python train.py --n_layer=9 --n_head=8 --norm_place="pre" --attn_scale=0.125 --parallel_block=false --init_std_up=0.0208 --optimizer="adam_variant" --steps=5833
Each number is 50 + 15 x the weight over its row's rms, rounded and kept within 0 to 99. Layers, rows and columns count from 0. The size before them is the row's rms in percent of the matrix's.

# up: layer 2 MLP up, 1792x512, rms 0.028, rows 359-385, columns 0-127
# down: layer 2 MLP down (transposed), 1792x512, rms 0.0209, rows 359-385, columns 0-127
up359 105:70 51 59 37 38 62 49 33 56 63 54 33 50 56 43 51 54 63 89 48 44 57 39 82 46 64 50 40 53 65 36 48 23 58 64 47 39 12 59 55 34 37 36 36 42 67 39 59 62 07 44 60 31 51 49 53 37 60 68 57 25 29 69 53 30 83 62 42 46 52 28 55 60 79 63 45 38 60 31 52 23 53 78 52 65 47 00 51 74 24 42 60 91 20 58 64 67 57 50 49 40 34 42 64 33 50 46 59 40 36 32 50 32 31 55 74 50 68 34 26 51 84 58 63 74 50 45 55
down359 112:66 66 54 77 30 66 41 32 35 65 62 52 59 52 65 43 34 48 55 34 49 83 51 68 45 60 70 47 50 46 33 50 67 43 39 65 60 38 44 65 45 76 67 52 78 52 51 31 49 52 42 66 42 32 22 57 83 66 46 49 58 35 38 57 54 54 36 69 47 47 71 64 54 51 28 68 56 56 52 35 68 42 54 67 37 42 57 69 58 28 29 46 72 43 20 50 37 47 71 60 67 49 46 58 40 67 46 58 35 60 33 11 68 29 31 47 33 80 46 56 56 44 56 66 66 59 75 55
up360 100:38 42 30 31 50 82 36 67 60 34 51 50 62 42 41 73 48 34 46 46 68 36 36 75 71 23 32 34 57 44 45 47 59 26 38 59 53 84 25 28 48 65 47 70 58 75 65 51 41 60 73 59 26 46 34 58 61 48 51 46 58 36 42 61 63 73 61 53 25 70 55 72 70 39 47 57 43 52 52 68 65 41 40 40 54 35 26 46 66 46 25 54 38 40 51 52 49 70 73 37 48 34 28 78 53 00 18 17 45 46 50 51 37 43 57 66 63 48 67 39 32 38 42 69 28 75 61 56
down360 101:45 53 42 73 33 44 56 25 15 49 43 30 70 22 64 53 62 30 47 43 39 34 70 52 66 38 53 49 22 34 41 30 23 58 45 63 38 16 42 30 41 66 47 24 36 35 81 31 75 39 57 54 21 36 73 44 55 53 48 37 69 44 64 55 34 37 47 46 45 94 61 53 80 30 74 41 61 58 52 71 51 46 41 44 65 43 68 45 86 46 32 59 66 29 22 13 41 29 55 22 49 66 62 48 34 33 50 40 39 67 32 46 47 63 51 62 68 59 68 44 24 75 25 54 73 76 77 67
up361 098:56 57 52 27 59 52 54 71 50 46 87 59 50 62 44 54 66 60 26 40 15 76 75 61 14 68 32 38 63 49 60 46 69 64 70 51 52 42 24 45 87 38 73 34 56 44 44 45 56 33 27 40 61 41 57 45 34 63 81 71 56 65 40 48 30 50 41 65 20 34 62 27 33 34 64 63 73 58 54 46 38 53 46 47 40 52 49 57 67 54 55 65 61 41 10 52 55 41 53 53 68 35 67 38 52 23 56 67 44 34 60 48 44 73 37 49 51 34 22 45 67 37 40 48 44 42 41 43
down361 094:29 34 53 45 66 54 28 24 47 75 15 37 34 62 34 32 38 42 58 68 59 67 38 42 62 43 53 72 04 60 58 32 64 71 62 55 47 48 38 25 45 59 46 68 41 37 28 59 63 57 47 43 73 50 56 46 56 62 45 49 57 68 32 45 57 30 38 39 59 26 36 61 47 61 28 54 68 79 37 60 66 52 39 64 58 46 47 30 58 51 27 64 31 45 62 30 51 64 58 21 64 55 53 40 61 77 52 31 45 47 43 51 64 38 48 59 48 56 46 42 44 62 60 33 44 50 80 56
up362 091:72 44 33 61 42 83 56 42 54 26 75 49 52 56 64 49 30 35 49 42 54 40 58 67 61 50 39 38 25 38 47 40 44 52 42 66 53 54 40 60 64 70 39 30 55 29 23 69 50 49 34 53 70 51 34 38 48 56 20 36 37 43 35 56 40 58 59 29 54 39 42 42 39 46 61 48 38 64 73 39 69 54 44 68 89 55 30 73 57 76 49 37 50 17 43 44 17 39 68 77 46 61 29 71 33 51 36 72 80 33 58 31 31 51 64 56 40 46 44 37 54 59 59 35 14 30 42 41
down362 087:26 72 60 61 35 40 49 55 20 58 59 40 67 57 30 53 72 45 37 47 76 55 55 48 67 77 48 76 30 37 52 44 78 45 69 62 24 56 39 48 36 78 44 57 54 53 53 33 76 36 60 32 62 51 40 51 66 68 45 55 36 53 61 36 36 40 56 63 60 47 61 56 48 62 55 40 59 47 41 26 35 54 65 36 31 69 75 48 78 35 66 20 61 63 33 38 55 34 43 46 40 56 54 37 85 38 33 34 36 62 68 55 58 38 38 59 59 53 52 47 71 52 34 62 59 54 50 58
up363 098:85 68 19 40 62 29 42 46 71 79 53 49 32 43 55 53 39 54 46 41 39 62 67 55 47 35 60 39 56 48 44 37 45 50 62 81 40 09 60 54 64 52 63 62 68 41 67 65 82 30 44 20 41 06 63 56 53 47 58 46 40 53 60 57 59 43 55 40 55 42 54 31 61 40 30 39 41 51 06 44 49 72 52 36 77 43 48 33 64 62 70 69 46 44 48 44 47 51 53 75 50 52 56 65 62 60 30 37 42 51 84 49 45 39 49 36 45 64 20 16 58 68 46 53 68 39 40 66
down363 087:69 60 38 66 36 52 65 45 40 14 58 40 67 50 54 86 58 57 47 48 46 33 40 53 43 38 58 70 52 35 55 72 60 45 33 37 27 52 81 49 47 45 37 61 47 43 85 71 46 55 43 65 24 27 47 48 78 77 53 51 82 54 34 29 49 12 57 83 37 61 60 51 64 51 68 49 33 54 52 70 35 51 60 58 23 79 60 44 35 43 30 66 54 41 41 47 55 74 56 67 82 56 49 53 61 42 62 43 45 43 77 25 64 51 50 49 31 63 51 56 26 12 52 48 39 48 41 39
up364 093:51 58 38 81 37 49 57 48 62 54 60 43 74 54 47 62 45 45 42 46 52 42 84 42 55 51 49 68 31 28 50 39 36 90 37 67 44 34 70 50 32 52 64 66 67 59 33 34 41 47 68 56 45 62 58 44 80 58 59 45 54 64 35 62 61 59 63 40 42 71 63 48 50 35 38 52 38 66 37 49 41 62 50 41 35 49 67 53 56 57 31 56 31 24 58 40 84 11 44 83 45 60 47 32 30 47 44 65 81 01 71 64 50 37 48 66 38 42 61 27 16 36 41 35 85 36 33 71
down364 088:44 16 73 15 55 59 53 41 25 50 61 41 45 63 67 67 14 46 51 34 25 42 42 55 34 53 33 51 59 54 37 49 33 68 55 66 37 40 46 54 51 54 47 45 49 16 41 56 52 70 65 45 29 54 50 40 15 35 87 52 47 56 57 65 56 44 43 53 49 71 57 57 41 70 66 46 57 50 55 69 59 46 44 26 66 49 25 58 39 67 66 66 48 58 60 51 70 60 37 67 32 46 39 45 58 57 49 72 49 43 32 43 66 84 45 55 69 82 62 69 66 61 47 73 45 56 63 50
up365 100:61 45 76 26 25 40 51 57 40 56 44 67 44 32 49 49 54 70 49 60 70 70 64 60 46 34 41 57 37 28 54 52 43 39 71 56 68 47 46 74 54 47 43 56 71 42 60 47 55 20 67 30 59 55 56 69 57 51 40 33 40 49 26 51 43 60 49 94 80 50 41 28 52 44 26 62 35 54 25 53 67 53 31 51 36 33 50 65 43 69 32 46 57 56 50 47 58 89 41 52 45 23 41 84 63 48 38 41 50 49 54 51 52 68 50 53 46 44 76 33 48 33 50 57 46 24 80 44
down365 091:29 41 25 69 61 51 68 58 41 46 54 43 46 32 63 55 27 70 43 05 46 65 44 46 72 57 61 75 49 52 31 34 47 45 34 41 54 24 51 32 29 39 70 34 53 49 35 66 55 15 48 57 36 46 26 57 43 53 59 37 62 34 54 56 44 65 54 51 18 36 74 49 69 43 81 44 65 48 64 35 69 54 46 61 54 69 70 56 69 44 26 39 65 91 38 48 46 32 65 41 65 56 73 56 53 32 54 61 57 31 50 32 72 27 27 97 53 66 65 51 72 66 60 47 43 72 41 42
up366 106:44 51 12 16 45 78 29 76 48 52 69 52 68 33 29 48 75 36 30 32 51 28 47 65 63 51 52 60 59 68 16 29 42 39 22 73 69 60 45 43 58 81 57 48 40 48 54 59 27 08 62 46 68 44 57 52 62 38 47 61 48 55 64 61 43 47 54 78 33 64 34 36 58 53 74 38 60 68 62 70 51 54 12 56 42 55 59 24 64 62 81 52 53 32 52 40 62 44 58 55 37 59 60 57 75 26 51 51 80 61 28 36 14 50 47 45 39 57 60 30 51 27 54 29 81 46 54 55
down366 112:79 43 60 40 45 08 56 37 49 36 32 46 47 55 56 56 49 51 42 40 48 74 35 47 17 53 63 60 64 67 74 42 42 48 51 27 36 51 41 64 53 66 36 39 72 59 18 49 64 39 59 55 56 51 26 35 43 42 45 53 61 46 29 60 56 46 45 13 52 32 30 10 36 22 43 56 66 49 68 53 52 55 55 70 58 28 42 83 55 57 54 63 44 63 52 28 45 37 69 40 40 48 49 53 25 47 34 38 19 41 60 33 65 33 52 90 67 78 21 43 25 61 47 59 53 36 09 57
up367 112:59 32 25 59 43 68 71 91 51 33 62 55 74 71 50 67 69 42 46 52 63 31 72 60 58 54 44 41 38 43 51 53 22 59 35 52 37 19 50 64 46 46 59 67 61 52 54 51 60 53 73 46 29 50 60 44 48 28 56 27 34 59 50 50 46 66 70 52 57 53 63 47 59 48 38 34 48 51 59 35 48 59 43 44 31 87 35 51 70 61 53 35 51 52 50 69 42 78 39 68 59 86 67 40 48 43 83 99 85 56 40 20 45 64 51 59 43 54 44 63 34 42 50 60 57 51 54 66
down367 125:49 27 81 38 62 46 33 29 32 66 62 48 43 39 24 57 51 43 38 27 46 51 81 55 24 45 52 25 22 43 52 59 53 44 57 49 58 77 21 69 37 40 66 50 30 32 31 55 38 51 15 20 34 70 41 27 28 42 71 44 49 72 40 31 69 58 43 38 34 43 24 30 44 77 58 72 28 44 45 32 42 38 59 69 57 65 47 66 65 44 52 42 52 37 51 66 51 61 52 53 34 69 56 57 65 63 54 71 58 75 51 41 51 59 63 37 64 64 52 75 39 46 34 52 39 08 50 60
up368 085:68 31 48 66 82 65 57 56 54 47 52 71 77 55 40 80 48 29 50 42 37 35 59 37 71 42 42 38 49 28 57 55 60 38 44 37 52 25 19 43 62 55 54 23 12 64 30 47 34 64 55 64 62 41 29 73 74 28 40 39 15 69 72 52 36 54 96 41 49 74 46 73 32 70 52 36 85 65 68 59 51 58 26 30 53 57 46 54 69 60 48 36 61 40 63 49 72 45 61 43 29 43 47 58 20 46 43 48 69 61 41 42 49 58 41 49 43 62 18 60 62 57 70 60 43 43 62 72
down368 070:24 58 42 42 41 54 24 58 68 42 39 51 36 67 55 60 38 08 59 06 67 53 60 48 49 29 38 52 54 50 30 39 39 58 59 61 26 41 48 14 45 34 48 77 90 33 53 39 65 58 53 14 61 63 54 47 58 70 74 43 50 54 45 44 30 59 59 53 34 40 61 39 30 54 52 66 21 53 30 84 67 53 77 53 42 44 47 32 45 42 29 65 61 32 50 34 30 78 48 48 72 35 48 55 44 51 72 46 39 49 55 37 53 40 56 57 43 35 60 54 44 49 46 38 43 44 48 42
up369 105:52 50 61 68 34 52 45 70 31 39 24 73 56 39 35 58 75 46 36 56 74 54 67 64 55 72 54 52 32 52 65 39 66 63 59 53 61 55 58 32 57 61 53 55 55 72 46 80 24 42 79 60 47 48 19 56 74 47 64 67 38 37 18 43 36 50 53 55 24 48 36 33 72 35 38 50 11 53 84 50 49 44 54 54 57 43 50 56 50 53 34 53 79 48 52 43 49 51 48 62 49 82 68 57 44 81 83 57 52 60 56 56 27 37 32 36 48 46 55 48 36 55 32 42 42 52 46 64
down369 106:48 41 20 47 64 45 27 00 93 29 82 31 25 55 46 16 43 23 20 19 69 42 59 57 48 21 68 28 46 44 46 39 56 35 84 27 48 24 57 84 35 39 51 37 55 53 40 35 35 70 57 65 24 59 56 49 42 74 62 54 51 41 68 41 48 49 64 58 55 46 62 58 47 49 56 60 65 48 83 52 39 38 57 64 56 63 39 57 60 62 65 37 43 42 54 71 50 59 54 45 72 61 58 67 74 63 48 61 65 23 38 52 28 69 26 48 59 78 36 37 46 57 50 61 42 35 27 38
up370 104:64 63 59 35 41 61 28 71 34 53 43 70 49 82 47 44 32 62 59 36 79 38 84 78 76 28 47 32 18 33 68 52 50 60 91 24 66 37 50 59 41 49 35 27 54 44 46 26 40 33 46 43 51 52 44 30 38 32 32 39 40 47 48 43 32 62 79 55 61 56 16 58 56 45 49 66 65 45 28 55 59 54 63 71 49 45 42 53 34 40 41 59 38 28 45 46 62 54 65 68 32 47 48 59 73 36 19 50 47 10 46 30 30 43 54 56 49 50 37 27 39 36 44 73 48 52 45 54
down370 118:40 73 45 57 66 39 68 33 27 36 53 62 53 22 27 25 59 61 69 43 37 40 44 70 47 48 55 84 47 26 31 45 73 37 45 37 65 42 47 55 63 75 56 72 77 36 41 74 46 34 39 57 49 57 35 51 60 51 99 41 53 52 41 44 51 64 32 00 48 45 48 68 49 41 38 26 59 33 69 62 61 67 28 46 60 54 52 38 58 59 70 62 26 19 60 26 56 48 46 47 75 72 26 55 55 93 35 45 57 71 62 37 75 59 43 47 68 50 52 53 56 64 50 56 72 72 48 57
up371 099:80 57 66 43 51 51 65 55 33 51 51 38 30 29 31 28 45 81 52 35 58 35 53 35 26 51 57 46 50 52 46 49 22 29 56 64 44 50 55 53 38 66 64 46 30 45 61 46 57 61 54 33 38 40 57 43 53 44 41 44 59 68 52 44 41 74 50 39 50 41 60 87 32 58 44 39 16 60 49 57 47 41 46 55 45 28 49 55 53 53 50 65 41 46 42 36 72 70 37 57 70 61 36 39 42 74 20 69 50 62 44 44 68 48 43 34 42 76 62 62 47 61 69 64 61 35 54 56
down371 102:44 71 50 99 38 59 52 63 67 72 62 70 53 58 50 61 50 22 34 57 50 53 50 54 64 63 73 47 75 92 72 80 38 48 55 42 76 41 52 50 59 57 40 38 64 61 39 53 56 54 50 59 64 48 57 61 43 61 48 65 54 19 57 45 25 33 47 54 59 36 73 47 28 53 56 54 62 34 43 50 58 57 53 52 33 79 40 53 51 45 42 43 42 45 39 38 68 54 57 71 62 48 60 61 50 80 50 70 62 52 57 57 57 60 60 49 58 62 30 44 68 31 55 34 44 47 59 25
up372 103:54 68 45 40 44 43 46 65 71 49 46 84 53 43 37 27 41 50 55 66 93 60 58 52 36 42 65 19 84 55 51 72 51 73 65 61 38 61 58 51 30 61 44 72 53 42 35 64 63 46 55 58 54 45 55 38 49 24 53 62 48 51 66 61 47 54 51 74 59 51 51 38 34 57 38 40 35 66 48 47 33 59 60 33 55 61 58 49 44 55 49 42 44 05 37 42 16 51 45 50 35 16 38 75 24 48 30 54 50 51 55 56 41 44 26 56 65 37 74 49 46 70 41 62 43 33 44 61
down372 106:69 54 58 76 62 53 38 46 44 35 47 45 37 39 57 75 58 59 64 49 44 69 37 44 51 35 57 45 46 45 55 33 32 51 51 74 47 81 41 46 65 51 51 54 32 48 37 32 44 49 57 64 04 30 74 48 50 53 41 36 48 47 77 71 27 28 77 57 60 42 72 62 43 55 43 28 63 38 48 51 51 76 52 39 40 55 67 22 79 82 52 63 68 46 43 20 55 56 46 37 43 35 51 48 62 55 56 30 59 65 67 49 51 50 58 09 71 66 34 52 56 49 78 41 56 49 53 59
up373 097:57 68 29 55 51 58 61 68 60 37 43 50 17 68 61 38 17 37 68 49 64 72 67 49 60 51 61 30 72 72 55 57 42 43 45 44 50 58 52 41 72 27 63 35 63 72 30 69 44 23 59 50 48 37 64 50 52 41 39 31 53 41 75 53 44 67 51 80 40 17 32 28 57 48 40 61 57 57 43 42 34 44 23 47 51 26 55 42 58 65 59 36 47 26 35 74 67 50 40 28 43 21 41 65 48 68 50 61 35 61 64 43 73 87 35 64 37 46 28 31 66 66 56 29 40 27 54 71
down373 102:43 61 70 43 53 73 71 70 55 54 87 57 48 60 47 27 61 44 12 53 42 79 63 58 47 43 65 46 56 50 65 58 53 29 42 63 44 62 50 62 44 59 28 56 35 67 57 68 28 56 24 39 22 62 77 39 27 32 48 45 50 17 53 67 60 76 43 58 22 60 59 52 37 65 42 61 49 74 32 49 59 50 67 48 78 45 71 58 70 59 40 22 46 52 75 57 54 41 29 48 64 20 92 29 49 46 49 49 38 38 36 32 38 48 54 49 45 44 54 58 57 59 51 27 45 31 28 39
up374 104:58 79 55 47 88 43 48 47 40 05 23 32 58 55 37 52 63 26 77 45 53 21 40 43 54 34 41 51 19 51 57 49 45 66 52 36 56 34 70 73 68 72 70 61 59 90 50 77 46 41 69 38 50 49 49 31 63 48 40 45 44 37 48 68 47 36 43 41 54 54 46 76 52 25 48 18 71 67 65 63 39 41 70 48 58 42 30 22 60 38 43 42 40 52 60 61 42 53 47 61 45 59 41 61 41 50 79 51 58 52 36 54 54 50 49 41 63 78 43 55 37 64 73 66 40 59 49 42
down374 103:57 58 57 45 34 64 70 30 51 49 21 08 74 44 55 46 43 45 66 63 33 49 50 28 40 31 63 60 42 71 58 37 48 41 24 41 29 71 60 58 46 50 29 07 77 47 59 70 64 46 49 43 40 54 53 90 43 29 48 62 57 86 36 44 22 35 52 49 67 66 46 62 31 78 41 60 55 46 52 68 26 53 54 41 47 92 50 35 73 73 39 86 37 50 48 58 59 41 28 63 47 53 38 45 34 43 52 44 64 42 47 69 49 60 49 41 58 58 66 57 49 53 43 19 43 56 62 54
up375 101:34 59 39 31 60 46 24 58 44 40 63 66 71 43 55 61 63 46 27 38 46 64 48 60 44 49 37 54 56 31 49 50 52 37 77 41 29 33 81 68 61 61 72 35 60 44 17 51 39 31 70 66 53 51 55 69 44 38 35 37 10 57 34 49 44 69 63 57 53 41 41 44 20 43 30 46 40 69 61 68 65 50 62 82 50 57 00 45 54 42 11 41 39 65 45 26 45 22 79 79 48 59 40 50 31 61 49 49 40 36 19 67 24 64 57 52 67 56 28 25 43 72 54 48 46 14 34 76
down375 104:64 58 29 62 53 43 45 50 22 24 72 56 82 61 46 77 21 39 72 35 38 50 37 31 46 67 50 51 66 60 56 74 56 43 45 47 32 44 58 51 42 48 18 62 36 50 63 40 38 57 46 51 61 67 28 58 36 47 37 51 63 43 80 44 34 69 62 45 34 51 48 62 61 76 63 59 58 45 66 37 28 44 39 28 21 29 94 48 46 55 53 51 52 53 58 45 26 72 57 31 34 57 74 50 45 52 79 57 42 57 24 43 55 53 54 41 43 45 54 75 75 08 63 40 43 68 45 45
up376 114:56 76 45 46 14 26 45 30 60 48 71 52 41 63 52 52 35 55 61 28 53 38 19 51 51 33 52 53 43 58 50 48 22 31 51 48 28 30 81 71 54 30 60 40 51 59 54 41 45 43 64 49 77 34 63 45 38 44 39 24 41 51 52 50 46 48 63 52 31 41 43 56 49 75 59 41 56 61 60 53 31 57 34 52 38 52 29 21 43 57 32 40 27 52 38 40 77 46 36 77 31 40 35 47 74 53 46 92 74 79 48 59 56 17 50 75 28 34 65 54 54 71 68 35 33 45 39 57
down376 138:36 77 36 47 40 41 67 57 43 71 64 26 40 46 64 16 47 50 40 73 75 46 71 61 26 38 74 44 39 51 32 35 26 53 51 67 52 38 32 75 70 49 85 36 41 69 12 75 73 17 44 51 61 47 53 59 43 58 39 40 46 61 51 68 48 37 60 45 41 40 27 61 39 59 69 58 53 46 61 27 64 77 68 47 56 52 55 65 44 59 33 41 27 69 31 50 35 54 46 43 32 54 34 70 13 42 30 61 56 70 61 34 57 46 30 69 75 44 37 42 56 99 52 55 58 28 61 58
up377 102:50 78 50 70 70 30 43 70 59 54 39 68 70 59 45 66 51 59 43 32 73 53 49 59 51 44 07 40 51 83 42 47 67 44 51 49 54 41 19 48 57 61 38 38 48 41 66 52 52 45 47 45 36 46 50 07 48 28 55 41 52 13 50 40 67 58 43 45 43 51 49 55 61 63 25 63 71 50 75 25 52 40 55 62 33 62 38 52 59 41 67 53 52 47 55 43 68 42 40 57 51 63 41 56 40 53 30 68 79 52 27 68 58 59 52 73 34 78 41 50 45 72 34 53 53 40 35 57
down377 106:45 34 45 22 52 40 48 33 40 48 45 60 52 37 49 44 49 53 46 62 50 46 37 26 56 55 71 49 68 75 84 61 56 55 40 17 34 52 80 47 38 62 51 61 45 62 36 36 54 62 60 36 52 57 36 44 48 48 51 58 33 61 60 44 48 42 54 44 62 71 51 35 51 41 72 33 39 46 47 39 49 46 32 71 56 34 53 46 62 55 74 64 43 62 55 61 45 72 42 37 57 22 53 45 63 28 49 55 51 52 63 64 49 34 65 60 48 39 49 61 44 79 47 16 28 46 92 69
up378 101:35 13 29 29 58 61 30 49 42 50 66 51 65 65 61 57 46 74 38 37 46 56 46 51 37 52 39 49 31 37 34 57 55 40 42 45 41 44 63 70 48 53 62 50 34 38 40 53 72 80 38 49 61 30 57 79 48 24 65 59 41 65 60 66 39 56 56 17 60 33 36 54 41 29 37 36 34 51 40 66 38 42 51 52 54 59 44 77 68 62 34 91 51 22 50 81 52 43 59 65 32 97 43 28 52 33 35 53 62 38 55 56 42 59 50 58 67 54 45 33 38 34 91 48 62 34 47 59
down378 100:35 33 69 71 49 51 61 43 58 23 37 36 71 53 62 49 46 69 58 49 42 50 56 69 60 35 80 55 65 31 48 29 14 48 77 36 60 36 42 54 57 28 45 50 50 51 29 43 52 55 50 47 79 49 46 27 40 78 60 59 39 91 56 37 72 56 56 75 57 44 75 30 39 60 49 47 43 39 69 56 20 58 30 34 64 73 47 47 49 69 34 35 63 55 35 35 39 58 69 70 41 39 51 59 46 21 74 31 83 54 48 67 54 51 65 37 35 31 52 13 61 47 51 54 74 33 60 53
up379 099:60 82 47 48 43 59 64 11 39 29 61 47 39 62 40 37 40 35 61 51 44 61 32 35 53 55 54 41 61 60 59 68 41 29 28 62 49 66 51 78 45 47 43 62 66 43 53 41 49 21 63 36 50 54 72 21 36 64 22 67 35 67 42 58 41 33 61 41 40 56 44 71 51 43 29 19 44 52 55 54 44 59 50 38 47 66 34 73 51 46 34 23 36 42 76 51 34 89 62 67 37 69 68 73 60 52 40 68 58 33 78 62 48 42 64 65 28 36 46 43 59 78 44 50 58 59 48 38
down379 092:78 61 39 49 32 63 48 60 66 56 18 18 37 29 48 57 49 52 34 57 70 54 98 49 54 74 39 81 47 45 53 58 34 26 82 44 38 44 84 61 73 50 43 37 58 77 46 37 37 51 52 74 38 33 15 76 44 48 53 51 33 23 66 34 55 44 64 55 72 41 43 51 13 31 80 44 33 51 71 28 47 56 52 60 58 34 70 26 68 68 74 48 69 56 30 44 14 35 57 49 46 76 35 32 26 73 32 34 47 74 34 23 48 62 51 22 42 60 38 54 33 46 34 39 49 38 70 26
up380 088:67 41 44 36 38 64 36 46 50 61 56 43 41 41 63 30 16 50 34 31 38 36 59 46 52 42 70 38 64 62 47 48 74 52 55 49 69 36 23 46 64 45 40 23 61 49 61 84 64 61 29 79 58 38 42 58 62 31 46 40 39 31 40 64 37 74 49 50 59 54 59 21 64 65 58 50 50 57 57 37 63 43 54 59 73 81 57 58 64 66 39 53 53 55 43 56 44 56 65 61 48 31 70 22 29 63 41 43 69 41 51 40 84 54 28 57 51 55 77 53 52 42 32 30 50 65 34 63
down380 075:50 42 34 40 60 70 37 69 52 47 51 70 54 76 40 61 40 31 28 48 50 47 37 70 63 46 38 50 78 42 43 34 38 63 84 50 40 47 54 57 57 40 65 57 50 41 41 76 58 35 63 25 58 99 68 26 32 43 65 18 50 70 37 84 46 37 32 30 56 50 47 62 07 43 60 56 34 38 40 69 24 66 42 22 46 51 57 57 55 47 61 28 44 49 48 39 69 72 54 41 76 59 53 51 50 46 75 49 49 23 57 29 39 33 59 48 32 52 33 38 28 71 38 53 46 47 51 46
up381 098:72 45 19 50 55 58 62 27 33 56 41 70 70 48 59 59 42 33 81 54 57 27 38 53 42 64 22 51 38 54 50 48 51 05 51 49 54 45 36 60 61 67 44 62 65 79 47 42 31 64 43 70 73 43 47 31 58 10 34 48 55 49 65 64 68 61 59 48 58 26 58 45 43 43 38 68 77 66 52 55 45 50 15 59 57 54 64 50 18 65 27 53 41 56 49 54 47 44 43 53 41 65 60 33 55 34 67 58 77 70 53 47 83 45 62 47 65 40 39 43 70 65 50 50 55 43 60 49
down381 098:60 35 45 18 28 67 51 24 39 65 47 49 56 51 53 69 52 51 62 26 33 30 39 41 49 41 69 45 37 28 69 42 21 70 37 70 46 47 44 51 39 61 42 58 58 42 49 43 51 41 71 58 82 41 42 74 52 53 76 68 72 83 44 73 25 62 44 57 64 43 32 55 50 63 17 41 64 50 61 34 68 43 76 25 35 72 67 48 53 47 51 35 46 69 56 44 65 47 59 34 42 36 47 69 46 40 44 42 87 37 54 24 34 34 44 26 78 55 24 40 42 73 43 36 45 48 39 81
up382 101:57 81 30 19 51 41 48 68 45 31 53 47 37 75 65 90 65 52 36 34 47 60 48 40 35 65 34 45 57 39 34 29 23 50 64 62 47 55 73 51 40 45 66 23 61 37 83 31 28 56 34 49 33 50 53 60 57 55 71 43 30 58 76 41 50 53 46 71 49 12 83 54 39 71 47 76 47 52 21 69 62 58 41 49 55 43 60 56 48 31 57 69 59 76 32 59 55 46 50 23 56 39 60 52 51 31 54 64 39 50 59 74 48 66 60 34 26 52 56 48 45 59 46 39 67 64 66 60
down382 095:71 45 58 66 48 52 50 45 70 53 56 57 66 65 51 28 33 27 54 64 55 61 57 63 74 51 65 46 20 36 61 43 58 46 32 47 62 25 36 79 43 48 44 69 48 22 40 39 41 63 68 48 82 56 50 50 51 29 66 60 73 42 40 14 39 51 48 52 49 63 50 42 32 45 29 76 56 54 38 28 54 38 61 50 29 32 49 47 66 48 37 42 65 23 61 54 68 58 53 37 51 64 44 47 58 39 55 29 64 59 48 30 38 10 46 87 76 66 36 68 64 33 64 55 24 46 67 39
up383 111:56 68 28 36 65 62 68 72 37 41 57 66 42 39 53 27 35 56 79 36 59 58 34 79 45 55 49 44 65 43 22 51 48 66 52 47 45 58 73 74 36 35 64 41 44 54 71 44 49 60 87 36 76 67 31 32 55 50 56 36 51 30 57 53 28 45 46 58 42 46 35 64 27 31 42 69 39 68 80 52 77 49 56 47 68 44 23 54 48 55 26 14 13 49 33 32 37 37 58 91 53 34 65 40 71 70 43 45 59 21 61 40 67 63 53 76 51 46 45 49 44 52 75 59 01 59 31 59
down383 134:59 65 50 04 58 40 24 48 50 56 43 72 46 20 45 73 58 70 76 29 93 61 24 50 52 65 61 53 71 39 47 55 50 56 65 63 42 29 85 37 51 37 26 35 48 47 62 70 55 49 57 69 50 70 41 50 40 54 32 33 51 25 56 67 45 42 36 64 35 39 74 34 38 39 39 38 48 64 63 38 53 50 42 49 45 56 73 88 39 43 64 33 52 46 30 53 51 51 79 60 57 60 00 72 21 66 46 62 68 42 61 53 36 11 37 56 44 66 30 55 62 33 79 56 49 28 64 50
up384 102:54 45 34 75 53 54 70 46 50 07 50 33 65 48 50 34 46 35 33 35 68 34 83 51 45 88 33 70 29 20 72 37 31 51 53 37 47 42 57 67 74 57 90 32 84 63 59 50 28 62 58 71 44 67 42 34 70 58 40 53 37 60 54 62 37 60 64 54 42 51 32 32 31 51 33 99 77 61 53 34 41 45 57 45 78 52 17 60 42 45 42 34 45 63 44 38 46 60 47 61 28 44 61 66 50 60 69 56 47 32 64 51 55 61 56 40 32 46 50 52 48 61 80 31 47 68 28 61
down384 093:33 71 48 59 56 65 38 70 79 67 76 48 55 38 71 40 37 26 20 27 68 46 65 65 82 65 80 77 38 29 67 63 53 21 62 37 52 47 61 34 51 34 18 49 38 35 67 55 38 61 36 51 67 70 70 40 29 57 44 30 64 44 37 44 51 24 58 37 56 88 36 58 66 24 69 74 36 65 48 53 39 66 54 33 57 29 34 44 63 47 76 30 54 44 43 57 71 61 62 73 66 42 58 39 68 46 46 48 35 85 50 56 57 32 52 27 55 67 46 53 52 51 40 56 43 44 60 25
up385 096:44 46 46 27 66 45 48 73 30 61 40 62 64 47 52 50 55 47 34 50 59 49 72 54 60 60 61 68 19 51 34 44 46 42 34 56 25 55 60 75 54 40 71 64 55 81 40 45 40 49 49 30 59 47 49 60 48 49 34 39 14 36 89 54 46 40 64 71 40 57 14 33 34 52 10 59 74 42 67 71 43 48 46 68 63 35 31 35 68 56 40 21 66 33 42 53 49 60 69 52 49 48 50 83 37 50 32 44 40 53 51 29 29 60 42 59 49 36 47 64 53 58 72 31 46 42 47 51
down385 094:53 37 73 66 42 61 46 22 34 37 54 30 73 38 39 59 55 37 36 42 36 44 76 10 51 73 43 53 56 55 44 63 43 46 58 62 43 71 44 30 38 43 51 47 36 56 58 62 61 38 65 59 31 46 60 56 53 45 69 52 23 22 63 44 68 29 37 45 62 37 35 55 33 31 57 62 10 72 50 44 51 70 45 62 41 58 24 67 68 55 51 07 46 48 55 44 60 69 57 22 45 43 59 38 44 28 60 58 39 66 21 37 56 56 77 46 41 17 71 26 62 43 68 44 47 60 40 52